config = dict(
    num_key_value_heads=1,
    vocab_size=8192,
    norm_eps=1e-06,
    qk_norm=False,
    attn_scale=0.125,
    tie_word_embeddings=True,
    init_std_qkv=0.0417,
    optimizer='muon_variant',
    max_seq_len=256,
)
Each number is 200 + 40 x the weight over its row's rms, rounded and kept within 0 to 999. Layers, rows and columns count from 0. The size before them is the row's rms in percent of the matrix's.

# layer 7 attention query, 128x128, rms 0.147, rows 0-16,64-80, columns 0-63
111,207,259,174,257,163,228,209,199,251,219,190,222,224,263,173,204,142,259,166,297,214,153,204,202,196,160,184,206,208,215,187,198,181,154,166,207,204,161,232,208,218,152,168,210,122,179,255,177,257,220,179,201,143,180,162,111,152,256,196,177,101,187,201,131
090,153,107,196,264,258,190,251,159,183,243,166,193,141,220,182,212,240,184,263,178,228,251,175,193,143,230,206,211,140,188,167,222,191,163,262,149,204,206,225,153,223,225,213,142,134,198,172,122,182,218,229,141,166,198,194,180,226,160,180,161,176,166,156,202
088,186,177,139,226,256,345,215,231,267,174,205,170,190,234,295,184,210,227,201,193,195,220,223,233,177,155,191,150,215,242,211,201,207,232,190,192,174,174,200,232,157,202,200,173,214,207,179,191,284,232,196,230,175,98,260,197,211,122,145,212,121,217,224,175
091,218,181,211,198,200,212,115,179,222,178,173,201,110,158,191,186,235,186,138,204,232,213,110,201,254,213,200,176,158,151,247,240,166,203,194,217,202,194,207,184,222,197,195,198,105,204,199,139,254,207,137,132,214,271,204,186,223,190,220,138,184,221,218,145
097,191,143,184,124,233,210,132,237,244,161,192,167,176,185,166,158,214,237,209,259,170,229,228,175,147,242,207,220,196,243,164,175,180,240,232,177,174,166,216,260,179,220,211,180,269,121,217,248,170,243,130,106,190,218,200,231,180,200,256,237,247,183,254,236
081,177,262,141,191,216,160,279,167,255,306,190,142,138,196,257,198,179,184,197,279,190,198,238,174,281,209,181,150,231,154,174,224,212,156,200,153,195,221,224,185,204,207,226,173,197,232,148,181,201,225,256,181,224,299,163,269,132,129,176,202,184,210,205,155
085,181,176,196,154,125,190,160,139,260,238,164,129,271,201,227,201,233,149,185,201,266,154,228,173,219,92,326,195,209,207,252,135,277,182,181,176,163,198,142,271,173,190,208,204,163,168,230,212,204,137,212,219,174,223,148,222,177,188,170,190,230,197,189,182
091,269,174,176,225,187,215,152,249,214,299,192,187,192,248,202,148,183,183,203,260,320,230,196,175,238,185,218,216,113,188,231,228,228,229,237,215,297,258,269,202,174,261,193,201,195,152,173,195,258,191,172,173,180,197,188,173,126,209,159,194,202,216,155,173
078,230,148,218,141,144,238,217,173,153,185,200,139,279,215,214,246,181,273,238,247,235,187,175,146,192,215,179,184,223,231,219,145,160,165,206,190,140,247,241,251,225,262,189,179,204,219,146,116,173,163,233,137,250,187,168,151,201,301,210,190,125,205,173,189
096,188,292,213,255,184,237,217,194,200,291,236,159,158,204,225,226,172,172,267,162,138,138,227,95,156,283,136,261,163,259,205,196,151,142,251,175,162,261,225,250,158,164,205,161,275,224,214,175,241,228,167,243,192,216,141,228,229,166,159,174,186,193,223,241
100,245,154,205,172,240,203,183,197,185,207,220,178,214,157,193,160,216,225,166,216,113,141,202,235,180,222,242,250,132,225,226,222,200,228,263,232,184,197,189,173,188,248,170,184,237,131,206,260,183,147,177,233,219,141,215,215,231,178,187,174,243,209,277,154
096,175,129,175,216,209,227,199,213,142,182,231,224,230,166,263,206,198,263,245,175,257,180,172,251,260,203,250,200,213,146,255,282,239,180,247,231,166,212,171,214,198,219,204,172,212,198,220,179,185,226,179,151,206,246,192,136,163,239,134,264,215,230,161,257
087,189,164,206,201,186,123,196,150,160,244,169,227,190,168,153,241,200,221,188,155,220,255,155,228,223,185,267,192,226,199,252,165,176,221,246,211,173,145,184,194,284,171,238,197,228,140,221,245,187,206,246,212,118,206,158,155,182,275,189,156,258,233,137,196
086,151,220,238,226,178,251,244,164,205,201,210,214,228,182,227,172,219,166,159,226,189,172,168,206,172,263,177,160,182,231,177,173,193,144,188,222,250,214,161,175,231,192,242,200,168,191,157,236,199,181,156,116,207,234,159,174,188,144,301,134,261,213,312,209
086,181,161,223,232,177,206,252,155,175,197,177,218,300,212,224,195,164,205,208,278,221,262,232,168,205,150,225,173,162,184,287,242,206,211,188,246,141,146,247,218,213,171,178,237,206,238,219,182,202,173,120,218,142,207,193,265,167,118,228,254,125,150,215,167
100,119,215,262,296,188,136,269,197,210,113,216,227,254,230,248,164,216,196,178,176,197,180,181,214,188,187,197,244,251,208,207,177,226,145,229,219,176,190,143,231,250,209,205,167,150,281,248,189,199,192,176,277,186,228,223,229,263,174,175,218,262,192,219,232
102,198,119,162,242,190,133,171,167,159,171,270,214,182,180,132,225,243,204,214,168,213,199,140,242,157,190,226,184,125,198,227,145,210,284,205,206,180,183,229,199,178,185,171,171,224,143,246,198,194,222,219,264,224,144,191,241,286,220,176,160,252,190,192,223
110,153,213,125,132,95,187,172,237,212,220,194,207,254,174,221,161,168,170,144,193,231,298,129,190,255,165,200,193,153,199,278,204,195,201,185,177,229,162,189,148,215,192,163,204,219,165,208,167,196,218,290,234,233,188,183,166,182,238,177,197,117,255,167,159
097,205,208,177,173,327,205,182,244,120,219,165,208,225,183,263,178,146,146,207,237,161,188,185,207,223,239,249,242,200,176,219,237,190,165,188,155,201,237,198,145,244,190,201,208,226,249,218,134,154,226,140,216,212,138,165,167,231,142,162,244,152,186,132,204
102,179,247,174,229,168,172,267,233,266,211,167,272,167,186,150,169,105,209,199,204,210,172,213,233,171,145,216,184,209,212,105,182,209,220,259,216,286,227,205,238,188,213,175,264,168,192,188,178,221,145,208,203,224,199,209,194,265,171,212,147,112,210,114,162
095,238,203,218,231,219,224,224,210,225,226,220,189,183,239,234,177,190,214,189,250,217,142,172,290,195,172,192,164,226,205,223,268,178,228,163,211,195,205,223,177,166,202,222,245,154,249,232,261,232,164,202,165,182,168,218,180,257,247,216,137,135,170,187,203
109,166,251,166,160,241,201,178,182,212,183,238,184,151,171,140,243,191,242,217,235,211,206,223,264,144,150,145,208,141,138,231,241,254,205,124,183,183,243,200,191,200,264,191,149,139,217,172,210,160,231,135,169,244,88,213,208,177,198,243,186,235,215,187,161
106,185,267,176,184,254,209,220,201,169,125,143,207,205,117,207,243,165,150,260,162,244,137,185,223,206,164,173,234,192,230,234,242,192,225,197,179,169,180,201,219,171,197,217,177,212,208,257,247,178,115,278,161,235,268,157,201,180,210,182,214,154,159,269,184
113,159,152,198,146,221,212,169,168,124,204,142,244,273,172,247,165,130,139,211,235,171,224,223,265,220,167,144,171,179,232,198,198,216,200,196,198,216,283,150,179,216,239,153,177,299,134,165,157,184,248,171,209,253,264,157,159,144,223,169,203,178,142,177,231
102,197,205,170,187,178,200,225,188,244,161,154,161,185,231,265,206,163,263,221,319,318,225,161,207,170,142,234,208,197,198,220,152,163,161,194,164,259,211,223,220,188,260,159,234,196,180,218,134,207,196,188,161,213,201,143,200,116,202,154,227,135,226,167,136
110,184,192,146,262,87,235,181,182,161,212,171,162,218,253,251,173,152,231,252,252,221,187,213,211,228,195,232,211,178,205,154,202,225,181,194,208,250,189,187,122,233,234,154,203,149,101,169,163,248,160,119,198,270,163,214,171,188,187,143,232,239,230,216,228
100,179,256,215,214,123,180,204,197,200,207,228,109,227,253,158,218,130,170,235,148,226,208,111,230,189,154,159,140,206,240,162,198,191,209,215,194,131,183,213,218,184,164,209,203,263,185,235,208,294,199,231,183,192,280,252,182,167,207,152,140,155,197,212,249
102,231,216,217,220,207,199,274,191,217,194,129,229,219,153,248,254,218,225,161,193,178,136,127,181,165,203,239,195,201,192,186,191,235,233,159,192,215,162,232,235,245,165,239,109,168,252,310,227,203,229,159,126,215,159,213,212,218,181,117,217,332,157,210,232
104,234,179,184,205,219,153,196,192,156,133,202,189,219,178,231,272,192,182,244,214,131,239,254,135,218,172,161,174,240,185,220,245,201,182,186,173,158,223,142,194,188,176,202,183,188,185,99,246,114,215,130,147,252,227,207,161,182,157,243,139,212,229,126,211
101,115,239,210,188,183,220,156,210,179,224,172,166,232,274,260,188,168,173,119,175,199,199,188,177,217,189,236,164,200,223,272,259,175,180,205,251,208,194,211,210,180,144,219,156,237,172,223,198,148,163,179,181,234,227,147,246,161,131,235,287,308,273,82,194
098,209,214,222,201,226,292,164,235,117,197,213,245,163,114,223,194,137,100,197,202,225,179,156,153,228,210,223,165,271,241,191,309,193,226,232,264,197,230,163,229,202,182,139,219,224,219,179,291,167,185,186,134,274,209,225,140,185,253,298,191,213,190,196,186
128,180,255,191,208,148,201,103,249,193,186,193,197,220,229,212,167,187,179,262,217,240,266,310,164,238,207,161,198,140,272,281,235,191,190,234,222,231,158,186,231,194,180,241,271,199,137,152,115,194,174,172,230,215,211,175,292,193,155,238,234,132,232,243,224
106,193,195,225,303,196,186,253,218,206,178,181,180,190,249,155,201,249,175,223,202,193,205,215,221,169,71,161,267,206,204,205,153,210,192,205,176,159,219,104,206,233,199,209,323,145,168,228,223,186,236,187,211,147,161,184,235,245,180,211,213,213,218,217,285
120,279,234,207,203,208,174,207,225,143,260,230,143,135,228,197,202,256,199,158,217,144,150,253,209,201,211,219,199,213,218,119,192,252,165,248,139,221,224,166,88,227,209,196,143,163,190,223,263,246,209,296,194,166,207,212,171,298,209,180,215,187,134,208,151
# layer 7 attention key, 64x128, rms 0.139, rows 0-16, columns 0-63
107,150,154,225,147,192,132,181,185,168,257,169,225,151,184,225,208,181,188,217,204,209,148,202,210,116,157,279,91,164,192,202,219,212,160,256,253,188,159,302,176,194,219,219,140,234,224,274,124,201,199,195,185,202,174,250,173,122,170,177,175,146,156,236,174
097,98,204,157,224,294,117,225,217,149,218,236,131,168,169,243,188,162,214,238,173,186,244,175,122,241,257,209,238,246,185,196,160,161,231,144,158,241,170,186,152,157,229,217,207,228,255,295,206,135,167,180,210,172,184,164,172,147,145,171,198,153,210,195,210
097,150,263,174,183,262,202,193,219,212,179,257,176,124,165,203,193,192,159,148,156,179,190,245,275,197,262,188,241,268,204,148,187,233,166,245,229,237,171,213,151,183,216,178,227,158,169,223,220,245,210,239,180,175,175,159,138,312,183,182,206,180,124,211,129
093,248,253,216,179,247,192,229,232,164,228,224,184,174,192,254,195,241,197,189,196,103,216,167,141,155,197,194,266,205,226,136,228,233,207,194,239,225,253,202,230,231,148,197,193,228,246,188,270,253,186,185,207,209,209,214,186,208,244,172,185,172,228,220,117
098,182,245,290,200,268,226,289,165,195,213,228,141,222,206,150,209,201,250,148,157,135,191,275,192,194,163,162,242,223,203,219,181,169,234,207,158,245,252,203,244,245,180,240,191,195,173,282,211,223,200,168,203,183,232,141,299,199,163,165,138,240,196,180,196
102,153,226,197,225,248,265,298,208,213,255,185,217,180,106,167,218,149,183,246,228,257,163,198,170,200,258,239,240,201,164,203,240,202,188,233,209,253,170,199,271,213,180,215,156,213,276,209,205,232,201,220,191,214,231,165,169,252,216,232,208,172,126,260,184
104,188,213,245,221,152,216,228,211,156,272,285,202,248,208,199,198,157,125,177,215,297,229,152,246,201,158,205,177,262,207,175,251,174,193,228,162,167,163,175,205,203,174,104,241,329,242,178,171,203,205,231,225,194,203,178,164,215,89,218,277,185,177,162,141
094,207,187,170,152,243,164,225,175,209,242,211,212,222,232,163,191,206,148,167,211,150,202,173,160,221,187,187,180,154,191,205,176,222,198,298,195,218,145,331,166,201,212,180,195,201,194,165,148,228,271,178,257,186,179,171,201,223,187,122,228,157,209,204,245
098,207,230,238,184,189,192,178,185,178,203,229,218,173,204,198,178,186,248,203,201,141,229,233,215,148,217,203,185,242,240,243,199,231,244,142,237,269,179,132,243,194,248,160,173,205,217,181,217,224,180,174,261,156,168,213,176,214,205,159,258,151,198,136,183
098,237,271,194,207,226,163,143,261,228,147,154,138,175,160,212,257,165,212,241,196,189,183,139,225,178,233,236,165,200,190,199,278,236,186,149,199,155,211,254,184,235,241,197,220,318,264,153,181,208,228,184,208,242,176,228,190,242,232,192,216,170,167,211,230
100,123,191,172,171,194,240,188,183,220,273,253,169,236,166,269,202,137,277,162,176,205,122,121,174,155,235,239,247,189,199,258,125,152,194,266,195,217,184,139,202,185,211,247,168,143,169,174,207,269,181,186,155,151,173,144,220,176,242,263,202,229,261,225,217
098,216,284,262,151,212,126,209,215,173,175,235,268,253,246,172,188,173,235,269,276,151,249,208,197,240,188,146,212,229,187,171,161,168,193,112,164,209,183,167,214,194,185,208,219,233,183,175,272,144,182,234,197,227,246,208,130,124,181,171,199,256,213,186,186
100,215,174,182,238,153,212,132,167,134,289,235,231,233,317,210,202,126,190,143,235,231,232,212,172,208,152,243,125,177,182,290,203,224,212,172,147,194,180,234,213,192,111,219,215,169,251,221,206,212,108,161,129,237,225,233,222,209,173,201,248,182,174,189,218
092,185,173,188,182,196,141,227,145,149,251,222,222,237,141,188,190,143,183,264,198,248,189,213,180,194,188,216,253,222,239,243,231,197,176,56,228,186,239,215,253,267,160,194,177,204,207,162,172,169,194,194,235,174,255,201,252,174,198,194,213,193,112,149,217
110,267,176,173,172,171,176,173,252,267,192,224,198,225,193,181,239,169,208,200,153,262,265,279,254,213,202,245,109,218,182,247,223,261,188,223,206,180,164,239,180,148,175,260,243,223,251,158,157,178,241,206,206,187,134,245,264,188,150,138,191,195,188,147,171
101,225,182,225,212,181,182,148,297,211,204,221,203,215,232,206,198,215,203,174,164,208,132,171,252,168,203,174,208,156,254,195,170,118,235,147,158,188,225,143,157,188,191,152,201,209,248,251,179,94,218,142,190,221,128,245,164,228,260,203,258,176,197,239,217
109,234,145,173,175,205,232,196,179,221,157,302,152,172,300,242,212,216,190,226,230,219,156,142,224,203,213,260,192,272,237,133,193,154,162,165,175,266,245,154,181,174,228,195,143,202,180,222,230,219,201,255,212,278,186,169,142,198,203,199,132,243,221,187,202